From a checkpoint of a small transformer trained on Wikipedia: LayerNorm before each block.
Each number is 500 + 40 x the weight over the matrix's rms, rounded and kept within 0 to 999. Layers, rows and columns count from 0. Numbers have three digits each.

# layer 14 MLP up, 256x64, rms 0.606, rows 79-185, columns 0-63
606469499587548458430463451519525489508480488495552504490550387502524412466479526446459546447525563521487540489546498514557556500521496433503533542431538471499505481479431525552501483454521496
535439499395518566489537520524530494526557509461516445518509561425605505493515463483490463519500478465474476531540491430453586486532451519475576537510506548562461500483523567456443473496528547
510486481496527494512572513546479499499497527494508490518474467454507483439507509465523477593415540572408500587556542463457592487422520466456504564439498486568497516559476520464538493495580463
458431487465447504481443504464560469542440443503506501468471467512496493445494464538577604496493459540549563560507487494458548485547529470490499498510486513506527573513485493498575523495527466
492559516448453457531515410500492555559419489472568481428547511501450510425527512468501470411481484548529588507464536490513502523511436465485518532545548518485520564519489480474563456485461556
431435544522520511497465499560450495484522476505490486463508523490479482464543556517506502531515457491457493508538474417491424571554488557520491507535517517481498554481461520462569506527488481
404557527470431513522486428524426502564527483530414525534518481497471487439473449507504455486476481531495480548554508470552460520536430449533548498466560543528544460543470554547481464473509470
491507502513508509552485556537467485488503513445479478503506437460493551426454468524494521560426505545472489547521447517487547554451486562504553546390497514488534564529520522560549471479484446
472486498553511492516571405513491510498518531492414488438537453511544484479478510478551484578499420457483469504549448508586570448500520539447540425467584426473417459518523415505486459537473487
501558513468495528454437461475528493546543515588492483510477501598490463461517486512468454566508493505478475457488480496465522567486372544455472537502499497469455551442536539489530501475497504
525526496482493522495499420548458493512542467481447405467487451508507471509489455556554510454520564492505491439516541509486539413436521448576546484453533505507561565476520506495484480452508456
481537453522536556463435510451528432518516521411537517477521451528369526508510460530565529498548476443456441533496503498468539546612575491423531616474512483516470508505478493475446484417485544
468534508456474527464490478523471554419539427539532535467506545524525470461482485481486468518555485521515493440495487530493427519525569486474436556494564446532458464442498530582481495516440531
611425505423532471486543493480479450533470488514518515450507442535516467421504492522532490527492448439491472501563492467549491536493476503509602539518448468493451521512499485425493493453468513
483465490507533430514528515533518565451542448544443554474513483548476575492476519504422488454533577466528500565402524506565536495506449498459517515460465543490434517459526517534529502513529407
425528481501488513474411463497508464536464446600494516454486467570545502538539487457566539446433500497535517522580536499474545521520549503492475459506499496552461502564435486469489491519471505
476517564453409541510508526493577508538515547488565499546485515526515516447543539485491534498461414436457467541585512515483513491438534465515516433487532469457488555557455480437498537500485460
483485566479535502504514511494530555463406556556554483484540458526528524490516505530512476505496506504449525589539452460501527508493456514439494523509525522533433494526486515548500512509421437
474511569423467497516548439579476519457474578569457580507553508465402527532448558487490521513516485486546521512484527529444559447474501463465478498520544494462466529505509526546472490546484514
520526519488495495465499556511509573484491510552483465534494464505530563418509550526522498555546533537471526413610494559463521470506515454494544569406513504460449503490487495386528494517487563
455514577514494529532524455548464473554487497534467514504520509495486464492443515621474406470460502452555538486445556492530515470519514457466566490497508501565486467428496522506512489476475548
507568461428462470496571423557529550482596497453546421470495512559561445465525439482527520427524485452514489508491474498501465466470446511492510520559553491549544512485511499517532470500539458
446474439516528509560531498535606480438553510516477519451552552451507496549531458516526472544582462499524469420481484511457523506533479507513473520476578452448425590520485511559502475522468488
498495531485486612476467465610447517468529463473493516499485512453505447561504530508442475511553518592511512498521485525521544538507522553510571481444621473532524498476550469582481530468471547
480462501521488523519544421456477484394541568540545461456494439583480491515475466504459535474490460541483506517547475546516493554530530525459506447393499566480427520507527497511508509538491478
460455472513516552503496510545522444516498457509442461502527475453465472483431532445464442475545471481470538487493536494548597488552551569501551445515468484484524517510550417464458505468487490
488522501510474494489431514457543502452513467457516506471422435575476527570513481526496509531517477514501517525598513491522533515512507484461576516435524443455476497493424474412569411545524448
511507506531572503568519483526559430519445496483452574503535484500534512492514507467515467547425469565507459555522449559530487502502538443523486474519518567475445472518460531493570465450460475
525478459467491563574613425501569506561523509504518517471490426507457516526449496430501542517554521500535509482484474511501525481523511501455548454553487491531536465510445580475575449450520428
458512393470455479511471536538529542509558446501483582439403499553461465378541450441535481521528498490472572544558499500471473516547549574498523542494520531499487467544525507506499507505517520
472430430496532584514507524564518427594429519499487549510451493451470463543500486540483512457517440484521490527527416490454537464531544523439534500506480481496471486531542533437509515457546516
448496547422536440475462472463457436535558483431480525430462541460524544496530473527510533514476442535558552519484504488468556539511515476493470519521504511520465520529498495421524432591444449
495534503513528480551561503468536508511479572478479492482490478460465522463505442534490529511551407494470534495442494513548536490608521492514483503458506482435493461460472566470550453548508466
480501501471458471583436493561567520415459496454508517499553518527503458448532468511469566518613471505562532479453467549468488433488487515512415529505560534502504530508487515516453460439541486
491461475454539530465502494508541458480516465443599512442478465532493436491461483492601467528482504509518496508506539484542483463512471565508508508507482524452482486543480553449481490524471465
489584513482535509561473446461525505501467487520413501523532481520481478422537563529525434411537474497451449551492457479513469552514480495473511490492526474505591559567499466476468474486521494
443533513516424543425501511501439588480458492451488524580534470482473478523518504534556461523545429464485578527502537502475510575508539503485480505555417546541509473480547551467527560504512460
531515462532450481523498428505502398487490508478518510413497423532447414515539479481463549506482468486460503485513557476443488588483500508484568481567539491480469496518454504532523499515409493
490506529487466518467560429464445450477526395532501451426482558542491506519549451483530439464452561460550531447500514518414507519448524554511515498493519502456565532521511471459530469504487475
441520536469444493455459455508465506531446518534505534582489492506605508456510487445551546552455484443551477502479552548504546501515514454487540453484449594549490565476489510540528554519487487
515555495513486469504498405536439453483479501592473491440523565455534487434490436481585475425507508419493566569517567469562491499544454408508570542476474546470523523507515524510480509467505505
473481507496528526476471454555502419513512498480573476554507519491592543445507431499453493465455551561478495487545563452476499513485465459540489516516552483480456478512505552500561461541476464
430591484544511490419445472501471484502533485542480499538484504441490552552513453461494529563492499504465521465557544522489521566463503470509482501518621480473573450555453524458526507486506450
524489516518513506560475507509457597516523469435503414478521461504502515459507459500501595513501571545476477578471524547451561503515473548474487515562473488527503487491469485484534516545532465
412483575486532486547504424558486485499478447494485510510548562500508503526541524489575465490484431505493481508479491571416530446501494612543559507404470499524459484472469439462504527544492480
428509484553472545451460528507521499435447511513445424503506530528505600442544503514477419524488492474559534522494461534468455514549506547417538539438496400525509481526480494430487468482536466
481547486510505527435500478542460511450493566500578408517513549467485468545480494463478469551499508439465543542445546505495529504591502438500484532578500533506434555481474553529475535575478449
509484573497495555491574464561468498534473514479546467490543508476494467502502540473542472481479481588482372520513524464521494552499521473540518556516467466522471522483509500435482496434553477
499502526458512524534457473555548534573572426490526495480467535484524543493463514513581474437457490552603503486485532527462516530463477492456518480474491478494579512485481489485521405552565515
505521522461431536461394529521499501504534478443473531420506436562485470477500470500523455526411494463503479555475497537518468412555508554434507411480580573454517509488547471507514460506467483
520488526547451463470511534483519514463536488473594520481480464522459529500533592526503423438460435496453415532485429504470502587457507531436508450524503471528464555462507481479481436505526516
430564500411567496480536490496493503520542433483477508475479448506492472448439508464491497516510500475507491550516577460395515521560498458497471518499499537458454489522521544494522451569532466
531459404399507467506482498548499534472529489537457492543454532515484461537511460432472487532554544493500533516468452505530514546526495440501511541507520510612518432493455522503479485482539449
508426500495550516551455473490518430567517513465567505473481492480560448473462443454538498513510490527496486470484537453532515494524534512466502585478502546565436459421546500498554525432481478
489467498478458492496512472501546528528524504528494490531453485547524430514538529485515544523490423533394509513508502612523509456480555524522464418528532542436536493539522503452515520553522524
489496518499485543441452478507479463511441510456540478509462505483560573482459521532504523451574512518528527548501543538500552498443506487480580507609514484524534433553527498495442447482540574
458532445586447514560455439521516590490436471505539471448565479478477449524454510480497436499509469460471555489557508528457538486565555560516416453456542532416392473581510464492523433470493434
536515473474471516511486423465467552490501455528524467529524534406550507431549480472527457513508490464491464493457499460618509525553513422495474464468531551531413502535515479481514544488468469
510503519532493490451521526591465506506480454482456500596473517525477573585491492417559508472549492492448558504484456522556504530562428488400527562452442549461528517473479537572539545501465509
531512477504477534515476527518529476534460481521596451493512476531469470463420493493500481580481539505454448442518456478539521483567497523471485514512475460479542522549520528550563502504473496
475501480477485503465538523554568510480503397481472425558527580463450493426500557479454465482475478483508517480597562496476526559552482550487475544557538531579507521530553496549534489557464503
471444484514473524414522515551550512580474494503511471500419425510464431480496522453571503504549514542437442531450583510444508487575529534459570498501473490488499498566521545554500510461509460
517473467545483523484511459492503473539477542471440477532536458488507504468459492566545479436538477507478487503474459505631575516477522520462526458439546484456504518479527433430588501493473503
508461535524448582552464420476511480477446559378541553482561472484497499515503496499509476481543500453517472498539430489499519540504560500474417474503567518524467479484511523507463436443539509
503474477473521523502527537530513491526443545544573496460546486506483436495439491576556534396506457539462481493521483501526576478511465524440494543481530466463507530516460491521514414521524563
437451450453526494468539483478554570451407530485500486430534532472389499488519522525482496566507526465469513516532486505540506473505514525455545498584505544548437475524478514428527565454505525
537498430396480516553440477520502510473481568541533506476482453572516471573483491537438496493571486476565536499526561517501497472510538437480536519436510446502457523504492556530534488451483526
496477492506508504562514438517513451487485478520489487485505404458481495455444525485524524551458541463571511544497426491418549479446541432463418544462479450488448493486517529481486482534537503
533468447515490547569474525527556499512486460430575574516466477504501459510493496564437478565490412477557516511421524552556508545481564511468415453588583486534463527496504479493528457477476478
559562457461474555457506457522518471508512486486565513452530523460457517393423523469484518508476480544488487492511522487524476537500425499478586483545506490466555488533458510551550455480495479
540454408482483516476516484482500514471537476549432501497462511502503584420481558545566532532486504531409472565459541560499558536546582497483468492526439520546446526484457475499499518475503489
416525462484490495495564499566547492391419484565549527525519543513527440506529497518516555486504478407485417450448512478504553517499473489487477498460506458562509502471489477479536463455542502
472413549446521503525495481548451550504554552518492505516554497460511455528557521486510535496554471482497434505466506536413502563463430526564526523487469515508465520554502530458539493519529534
541519464557425472496547518598463473530464491485530413496504482587485491482500477527460541482531454488533521535475552503469538430500531492451534526497520505506475496547457537505511452477535551
471586512517480498461543522461490532486539438514534463539515474434445418412445478454504587474561447495498451505576459539495572508456536523467559489535533555516520458472491502469545562491483560
502472517512464544460423527486522529439491515465508459487464550426532473549461450506558435492463529440473506466472480527506559422490525522501575548499477542445532481455582471528540519552431445
572463562546550468435461473539473506529452530447526509472538455480524519552524483386497516520544565480429531456462457486585566552523493488489526484560527504517470499472481511430568515496516512
563528483490499467476478467474464524531504520508413528462552538470480506558536480553452508429475498460501491551552538526463553535486551434560500435528492418494548448483522558526526519486479465
503491517490547533542440488524418544567468506473492428452491497507483554544479554446489463415505419541571456548452546484599472494466456447429516558488483415507492527490500500521516538479506542
504466464532483445489542516455510482488516481540472474480491551578439503544474422492454471505470522471472433545487564476506546467506535460518532549519488483495513550461412501490481447575595458
546514475540450494464471468535444478441478484549534490461414493546551518439529544537476528462552497446475500453516480511556522538513503527562559493498539503460555536559530502474442436551484467
421551543502457480431539520493514512401555552530539496507504488525543467521503451470486486519545461458506484467509467539492586611530468508542461498432453451472525510521475484545497449456527426
491485452388451533515497519499520498525523434472523520550513452514470476555527574509516461481485429508475514500523462543519538541407510469563508510477549555453479467493488477487480534463513575
529539562433470520541496435572488502497542571472534515536518521525508507495448495504500446402488483525479460562435597466420514562537482483404507540520501551501490504538520488440468590530511484
480531561498519630521515558536536497471541556479525492454447496468508504513471586543480491447548491491480468456445483568503469571478590513476487493570526484540483483440568504471534544500491423
465446504476513452479527525509500469535437445504511465513575499511549480392533479505459479513489499435498480570522449421504497472442476505444456485541531462521507563545508473497531491528519422
493516484463492438536512522520554414535469498532449477451561434564546548542488473443505515545530537513489483547572510538484497500491505532470506551468514518475540531557484523469508475414498470
510515486532460479558499452560470456524458406528450479488514527440551509526542402462471469577508525498457460424485482482539490523553404469511457475551497481494481467503415518519539453480521493
542483450521491537465403588578420499499491454474509537469544514482520537539535500522522451457490529501508470503532527496514602542437583494527441523443552464515468534492495485508517560417485477
578518478448572607535588482547540466449495517524458492491498431456438492557583482467565543470515535495510538466511519511499561466470527467499494550541520499450542570526544550518549557555502500
500509468518515472565499479463521545469460455526459443509459530506515500460472497522465533451461412532408475465477552563570439497443561493531530497478494585474537505462537528496559523510453472
439477481544508604525540493559525481586501519509511510485558542579578498499470424566492453468514490538508473477567481524487456519447496541585489570536480476546534466549486532431530470432529486
478414537526448527461476483568492501464454429482476492483546492539482509529477514444498464493503496459471564473502540505502472460481423543433439477544488571529526455497534432496589539462492464
454496571590558507523499476505492476494567526513520475468498536473489512456461526519443524480555507412465529432446526523545497492482501463524457521544538560497454546468525514470479387548501468
526439443522518514500499601516429422462527442516566484503469467545432471509479512494526512496464480464468457464490454537479441509482458503510534558580575457569434500562446557468468519485546487
461473447527485550496487516562540455492478463456439498541563467578493577475473477496494514527499460442470494512458496456530515515477497486554457517484534569488576593453523550549565448529487505
460464549361469556498530507465488529468496515430540450481478561419439504501560516486556493489489518473562506576535458562507552489518487438475416511509516495533534487456418501442524514463510577
439506519530502506574495502560567571412556456506499503512467474469451494505512485521506490456551550442488493485512436517462584500492445450512516489500477462538507515463499498416462551542463556
426595509526542578465557529611552499431463479549559469527494465469473537500487484465525510485453464489489510493457524475482560514529507462520472521517549530578449480426505511486489507485524544
550467504485513494509486495477472527547469468538507440458513479585532483498482514480544530493594455604492424475519501533437472498481514426475501497516511442479476478460473502490520517544501502
441565531460500497485504477537502497528516421491600522389494514480495529544503498435498489435581460508474453423535473510499492473509476487557509433517508454524515524497513521515497490445480510
507545425488466480498456416645559517522503495524485587537506493460483491541485515534500456484493459478507528443509419513466489410479502535495466480548544534496532510469501476510542513538475496
434574509471482517501494559497491504502521474509560509468405494525470450474525487557493454502528439517490470451488513481492549529427505483463530474497537534523469517430484428409532506497493483
492471454537503526505512543548452477467502491563504497446478465537404462584526553529517487464540487436474544487534608513477535520472477532539523592447506462511418439533465494490551454463430469
538427494500482487515485416496521530493513410517571482446566443450566546488576531564569480446490501454476452499500556469545534478438500538495526494487505538455527435506535542500479482500509484
514415422557500486513545414526470442478481357450492513469476504460488463512491466519553467508503509441544481494516461514463501529509559400536511623415513552467553496479538445431512539479514527
568452619444534506438546497496495552470442510491439530504533479507470514560576481542487493497461482467506442526518541521474520485472424515477484565524526536463455487502465502517534540514494511
# layer 14 MLP down (transposed), 256x64, rms 0.705, rows 79-185, columns 0-63
579562453425543503558511467475505531561507444502499572541467460447499547499559477570481445522546532512517513516534496555490498445524550471574467534450504541482462549485431532514429495438455511
526476468502488503492426492490469558541482536471433505477520457497503525516471505507509533502492496508497512504522438432565560465541527503536477512416448511476581464496485518570459548575550434
508487516532501521545451432448489532501441490427497530520549440517526567455513433464519506506404529550472495554455465523466485501483455516465521525569571531565534596414548452514609476466550529
454442520497588478506434552527526475481453560523494474506548513498464507485506490509569476472486540573476490527492484508540510526490477518519542449438503514450462510507505541497452523561514517
495414461565462470496524514415598494498483546472486545555494432511472478480540518521425535506455518442451515469470450521452495504474588505521480505392547450494437508508496492438465484515501562
512526466481524545488501524465507472505449484503447515527498492512492499513478510475477514485492506462514528543511493383467487484462527498519526487527524525493489524519508505555461493498509515
498569519559488558489569470459566525537541526522516614518483475529520569491477517509459533449522504521513474491481490442469454521394533506581486480456488468555588492605516466474525404461507514
512499470481479442500487514476510456419471513574527484469515465415516499451465528542470514540544513484525550491550490568579371465494505435488511523485402472419529513445534521451577506472528534
503532509469502495476484523492463527472541555493383484526550424515546519552509457457565449520466529566504525488412451606485530503468490562503537496492480536437569554464434403488484477474453485
503502457532519496517517485453423473480459509463473573539537507513463524554541520557519480449561487492574470494523513481551518463502531497522503449505501499579524507564515546534427405494465448
469476529555494500490478453474487526479502491518459498487536516498517492425482482485492603531488498476490536546563549452546533489544481468482548449468553441479487482505522447504488485518555452
506428505478485444451551525437508505419489407536421530482539515541498434573547559477437615503457506531451496560461491370515451484511620506514498397419536510488567483506446551423504508471492549
459543479535468498501492449500460536538529453433489527516526527521533542470496551419561532477483587460499462519542539580522431542496519508547492456453444463475551485441542514486557538517554488
429538487522534510515513542492532461532528479472516498497480446466487470495498518440526519444506499499469519533491461481497445543454500579513406437511558492513498557487453462487503549542470550
474560497429481493509505469536463520483487474505520518519509552495486556504480579495435456550463468479620514557566486481434450464429541478491496437490481494496478529522480471536588535481442507
540506524553433504569525456513494560524507467442547485485525562532549440448523494514478502477540521449451506443541458453544497518489513472482545476456443481430564540433537464505526531478473435
539552515455555463487454426488444474449528471483568443513511464432507466513499518569556514521520501534544458489494571497521478513522463484459505485507482495483528539518537576581456497506470454
502512427479500532503498471521571484555532497431530569479444490548554469498506493469496465523472492471493490422415503426466484524539523513553487540505478522519464521489481511505503491530433539
504467535521490503490501582519528433539475433472468488470490508489452515454530541495496481538522445537481513461494482403475543459540493439493467544526520474488607505535548545480440544453547539
494469512470515506460398497514499518510424497486462471501509491507551470488465436498442482537561520504444513443446479476470538506470465526458513512511516555499510484498523520507616499474483469
456484488483465509523500525597478512493450465521533458546497466425501493521556519518538467452509476462497466513500565510498463564513545432506506475515446471491464497476562425568457480534517489
516524504444560495462529516455495465486500478492528498501523452506483498553526586537537505565504454477518560544574510461500415442508481494474467540503519495485471592497561476581504560501458434
525452497522472427490569468515523522427534438488532511551514517573473512508538538470504581525478510472491496524503504481431528405525523498515552491575605483465489496544551521521484498497500460
506522486540585502487486523527459573478514476470563436462450459544546542499556522489491508487512500492528495539497508494537513552500457541477462476506515507513481484544533393485457528506486519
515516458521455481524545590504445550505466467477564471540420495488432460480591559500560478404501464528483515519478481525529475458492479514416520514517489522474447519512547520518470515521467472
466511515470452530486481460483494496522515511499547543517438534481489479437504501546501487473488485479515477494454482528459519506491459621514458551499494504459455494534561360536490556483532490
565518488544483526537389499514554498531496496430520599498529509539492448548479450497447473576499495583468475529453560436474440534491494434510516479447527492470480583508551510433505527525494563
497583509435538548525468500488562576456586574475508551452466521460475444475586466482485527465424479492544469566482494461495457524431509433473583493458463489568515502448605528538524448450521504
474485544562520475513462456433515581468472486493525475454452566501487607560513523519541568480499431486573406545511525596496474475488496502505511536579454428506533497496509521519480513368545478
472514524506513509536500463541478468542478515536515509476571502540498547503426548536527466505437466538478512513471533454529505496487474469484476533483466543522495513463520587502553458514530540
471490535491449506502562438546505484498490531500522501579508587530524476452438596536542447505532520550473505465490497537501455555490542444463449581518492536444471463474498508528511549506438485
527484409507531452495475518551502496495461567529428475489516511502498475500476498506456559437568465524554496523540445505457451466537442512594486516476515449463455446492454432538537444567472554
578487522505523533509467512479512456449553429459472519438470542451523557534487492503464455539482509499533508515507472551490526581576495581509485484575470503503533474549498428479484542509506584
443459540479520519514515537487465454534477550473549474509472581553476440475496565490456551530561502549499499483540474507558533484489511517482487557587478505467544489433558510434511488494612427
518525494524427438465525485536544496517489488513463550517480440500533485562514438515476503443501474476516529421488481473502444512492535462565508501459507365534516516537515504488504463466507490
511449501425504507452472533501490556493503482535525484444517549534549541471460474543476477510475499521528467512479491388504531469479535507567538559538525546429467484508452512419547487497407540
455454530531523422421504514480461459531510509472523491497545524534419508504530523465544462509466534486493552485490474546504519526454467507490486533465459587498517454592522505450479508535549466
469516585454512549474471497500527546438490533502461513455539564489490514551464515521509549573515505563520557461494490519529490448472483486536434554459470505524506527513494558486527495501482483
558518497534536445500468551525543534502528528509477485493482545477514472514508484502436482464525493543516532543481493463495511559553522465476498521511475435486517530515540489468529475563506524
507556500525554446488553511586604536532535441554461496525431522512512466488479444488414487482544447509551514536495505479445502519523492520423520458500540553514502538554468551518476515466480487
548554525550501453528579534498547465481564535480445471545494448545492401552537521442520476501519537522534436553528512483498519556438453475479543479517489556490545548524497556505500425502452468
510550552475460552554541537447475532493503519482409509545483463543515521528488508493509519497561539479523550508513514538518537516496511521500499476449460602479544429471454467443488474441539501
478479480511492465494467498482567546532535531469499515469433475424582491517513451511481536376497423525499461555510500462450373492450496478455499452417536475540435465578482488417443529495474568
517514468498546441462461490445481501489511485524464523591445462482460529479541512474463510460460474460529411569518480500444446500518551518491561471401520487491558516501485481477519488474535509
470508553542524513467552567469508426534499493458558478493548559429587560563510443482456465529559488487541484498530502490464436519379491505461518445429513461508575432548474410490536519566497499
443512558525481494532550459556529528521497471562480572573521549493490500495433442537457533484535499536474496528456545464488553461507435596549473520442449535540522509501486564536538554515488477
421470491495523475475526434467509466483511613456473487448529528511460487426456443485458436497532503500467571538465502544476570522513526530552550428483458519498569440465482493529400555530502536
445412498414426525596479595515544468550489488509454471445527466482458498514451439536533548495543531496561486477503474557519478447513486484509511492506506495462528499518515544505592490448477527
461512573518519587527478491479543527495503459448598504495499553515536443465511597465491469592475559496487529447584484499494497503503523438497484531559519500513482440502463552485477527440450502
510501489511574560490570415482469479459408454508501584498492479440566524536476514499516472442525548489526492503528491493537481476515527424579545453459549520486505487483513421528433450496490521
528559521517516589475504524535465559512457476528455480516539502561471466523426471537427491536551460518475513523563478478526468434504486502540496507503475540507551420571492520546466487409498460
510511542523501539477509453548455461499503501535510483526559517500516567538526520564555481523465487453484459425507493437513450454476509497481485522510576560473517484475511589506490546492476473
471526456535512556560471489506525492552507530539529455494523475559430461534520546524508484577447508474507476558499535544470491460483437456514529520438491410492558454507459463475480478418559490
565498560525468492545493510462478536492550469488520535474486501544516493493462546468533493462521482482488503487537481442506482509513477524514457528487524522499558521468530431486509559426487485
489523524444480491461456480435454487475482537587522471494551558562519509468494536582429449513536455525504486492516516443434440485563477496459503487537509530565486554503497472555508479490425503
485477496487468514516482499506506490494445486497495564503511504443456485504471529502528602486573563472491536454580461483490475459503479466519452518471474510499444414542511421437548568513470592
460532512487504525520503488512542540500468467467453548484427463524493519521517557474578545558492458461431497498475561543648454565454531548461475458506405495491493419479514338492549467575507539
477467487491534507450472522528498474515505491459504518451486473476517476537458505536492505528460473454517476505489494533493542433451532450427518538475507446496533486468578475486430506478456454
530463565423427521511505488461518476599529413541451543528416535486492520529464496480499489526435518526518459443465487569598415503456456447495467516474536490555589491543435458496466503528423493
466472501553523513504518458465464463462548570525491490465508568424543521511540481564470499491483497515513500485561533541513461480495474490524495556467501565482464515499563512503417470465483520
504525546467600481535440452530497521533495522553488471486414453460460547530481454398506521484527563529512429524546438485528490441429432476474513463552496509561472522537469470522453559522499417
573540586407464479547570454482448537503430579493480505520566536444508426490498549452513532557513489449488514471521466486492475513485448522471486483478485502512556524462563508565572434442511466
545444494494481428555498473487483522531483411462524506520511514519512496548534441435442512488532532462473523494534524507492472492509477527513459501564491463542462551467473433513522424563548490
539530530552476489552477473490455441555500481549519503508500466545538533560477515517411507519444531435568447514441402534558491450452502560559491494480522537476458554462463505434519497436506535
510494452494524596522565530501567475510516595476548464470515563491407513489498453559438508500463468532430540523462497508519532521534447509472554524407530430487523519472432515499475416466522490
580524437550449559560516484518452473489550513490498512536523383494517515524506472458513441467533455578522534546539486512502536462537505520526516445534515521504476491558461479515490544532517441
455513579533462516539530459522489532526527552509420480424468524513578486524406529517432517482498509520541477534445536486509423530547553532436452515547479461565406499556553557499521597445458515
503509543427534516504472437532552533499542515512502494549498526531489410501456516485454472512497496541547524563555556510400555475427515463497490470490485521503458483472583525525487481500452499
505523397538491408584522588421486509542578446540477501549520479518502533494483453534472491470438584483472430570468515567501496462414520430590463529480480520518556476584459414529538464466495486
554454521548457463504512538609507528441561487553504508429486551477558493500535464479545538508503554527509520504508473512452460520421496448508464473524542467492516491516495441457525504497511467
492477584472516514491490479496507440470533469490530612492549536531487474475467531452518523556528514396537482498527544551516515430541595483506416517480489520501473488479543485558491526531554548
517490435548495437491552521525423422484512425525557508511423463567487554513515488488520467596514589492569538504480505506473450489565551477469498472433469455586450500459493467465548524537530494
552466445563498491540518502517486529507535519563439488476543441486495487500453502527552543504492478519504538510471522558517502500462447484521470461565507581530429443539555507419423491543456488
477441434441502510489456508557544464529475471529429569475551474515533519512521501493572500492507498460444473556438453553466476503579523489522439547524484444579534569466538513498552541481508545
451500469471536543534595521454544510508361535503522548504497535453559483476520478531484511454489449479450509447425453460484511540467433535529396489487506574501561548540481502476498565524577466
436568502521449523531512449418480483502487494508514478439506462509520520529474474527521466446431474536630480451516473514476464531487482493479389481490502442523502472492474467507508493445537481
453506484545521445563571540499452489489509427513501473563512452500513526503507529536583516493531465497478464578576533431476555475523444534517495487503486457458430517500512533444495492552438534
465492501466515499455470480509497490510452486494561532512400447540528489482471477489524457487460550468509501487471494567529554558486405520479477513540529606513403524496528551544527516555520491
493576522516548582506474504408558474567521433449506416540451415521468562522490513509483486520498526470564508511473448558453514505472501526444482443582449463530561458517472531578556533468547474
457513485506586421554465518517513495575473480518510571528428491525557449477513538532469544455479474483520571466421490541503461471530457490493509514508501494516461513571453492459525517461512528
575522440569506558513495448433509495471538551501530508467489536466494501548503514456488556469542473527517528505516434459535585521524514459516501453478443524481526402465403396473498531544521522
468440495496487519541465444539517477483575487449526486480520470420517509542483456479534530541466561492468468564576507547487542503523520464503485532515532499448489460516506472437441509451482544
475492456563537465522459511517463509520517524463515518430480530446471506488474473483511512457435511464509476500544455452549624530500496520497501512497492441478530549464533497517484479541474479
492529548509555507579443534483469522506603482454499516514439502542406515516535501478462520498616477447568517434407494550442477535503509510465528479493475477448503552439543512509439522467593490
585524473464477470545505470481558508553482570460581484478443440516455497502556473459474538515511489527452484543494447506543436570433502573507517510522573470499474522503429571517502410512487506
476514507570471467512468441487516535469491519458520517514523501470512530539520567465499459467512497534541443456465451424564522507532494557510522499519468475483546501503515467525543468563520544
502487432408477446499476498492526514480493546467513550520488545522542478574551496482422494503467517469554470463510526567464602553558505461487456566499507549543469502462451537462507532472484485
493474532487463535539481533425518529519429525446492533466403498477428510532504545450539489524524509520436400496481541558566480512515512449453422520454493486483508525494509501536521525534533524
480526530511505564460470519475546496506429570538550529480501550533529553416485456506508506467564569599445542496520499445541501510511447466519530547522520527488472510512492435573507468440450502
495499441482618545508503487494482525564472454498450542473416505538399499574495526518475512505480520540513438400504511531516573451455435531524427499448473568512471471530458499438470526527495530
501523468527441566476515566493490413530383495490474457530551498464518508536495550470507460602498489451503529501524490586448502450550442440493582470479501449520531521503442500463495542464460524
497541530443546432491498470567544529516527471532518486513514479521530498547458497469581469528459477579450504607492486488496509517460506510560520523476536460481549531530445504483477582532506449
540466475495492517492459491473521459480570494511541473460507481474517450433524505509432521513500536548522500534500524445511535528530549522559533494571515498505488489486461427451475508466487561
514524588562434553585569440501432470419503473511482551512521518512506562462484572462508483473509487447528534480540526564465462528564462526511499467535492493474530473466501489448503436454475558
414430550529524519510506536492602433489489515562510514592475509435545512485492519543493512545517462539424466438425436568420458488525560490590498498555522500532421538470509485515545503492469551
469506506556510543508487454505477545528488496442411508534524526511514515526526580512499512561483441526479503443537513472440520483541550488548537507518433430516454434516366529472427565419503581
553522544500510502473487434457488515421400511549478462583552575528568528467472544463481528482511508472451475519476443503556487516453514517415535458473564456435523520475605516521512460434480424
519550564491476511521471524521452536506556414488466518488470440455532566491494473524567531554484500530466460554517504479486578469551419521488509526501397450514569470475481447510508432446499520
575519424483513573494433524518514485465482489534494521458515477489531503496437464457477454506457441489533590492429501500460478531566536522451528512472525483560495483477486546532481522577477525
550461482507502488476550514525488509566479537544556478493499591505569512494514483474528490497553455530522396398520509511459493568595511469519499448511532484492507487424462469492532496498547555
494504524460495542527494420490475459489570519519584469501523461483459558431486475502513463446524495499539474554461571498480500530515479434545504546551456463497516429431491510518514477542522527
511498511518525532556537562450454502492505545489455539503476538522561530430544457510468519483491469458526506496489512531507518527516556502474476541497546444531427498455494507511516439515531537
511536530457489556488542492412459501532491443485481527490531464508533491475467511535472478519469516471467527511418480504516469481475460453574466520538544462492562512517498532473458571512457532
558508538570501441524517597535487518417381480492528483501520514521481543542483521499480456564433411469488386493480493449526524528502576523561498470435567492482465411500507541501455482540521622
447504546477435486493512439545480467557473453518427487512485539518512449471530481534457506476511579490482512538471499379491545563513507569448516504546535472492538467499528536499500521466500424
483494518468508497493468444504480480476519484509502444538486521504523466499491509513417419439497487523453481501490477351523539533502460524442533508553485482492553512491564541505586460459484553
518511563506534433448579549521407521482477527492571516514504560462450509547437545583470484486480466480484467541468511496489504537455471545520535505499449538472498507449574493490537466493418411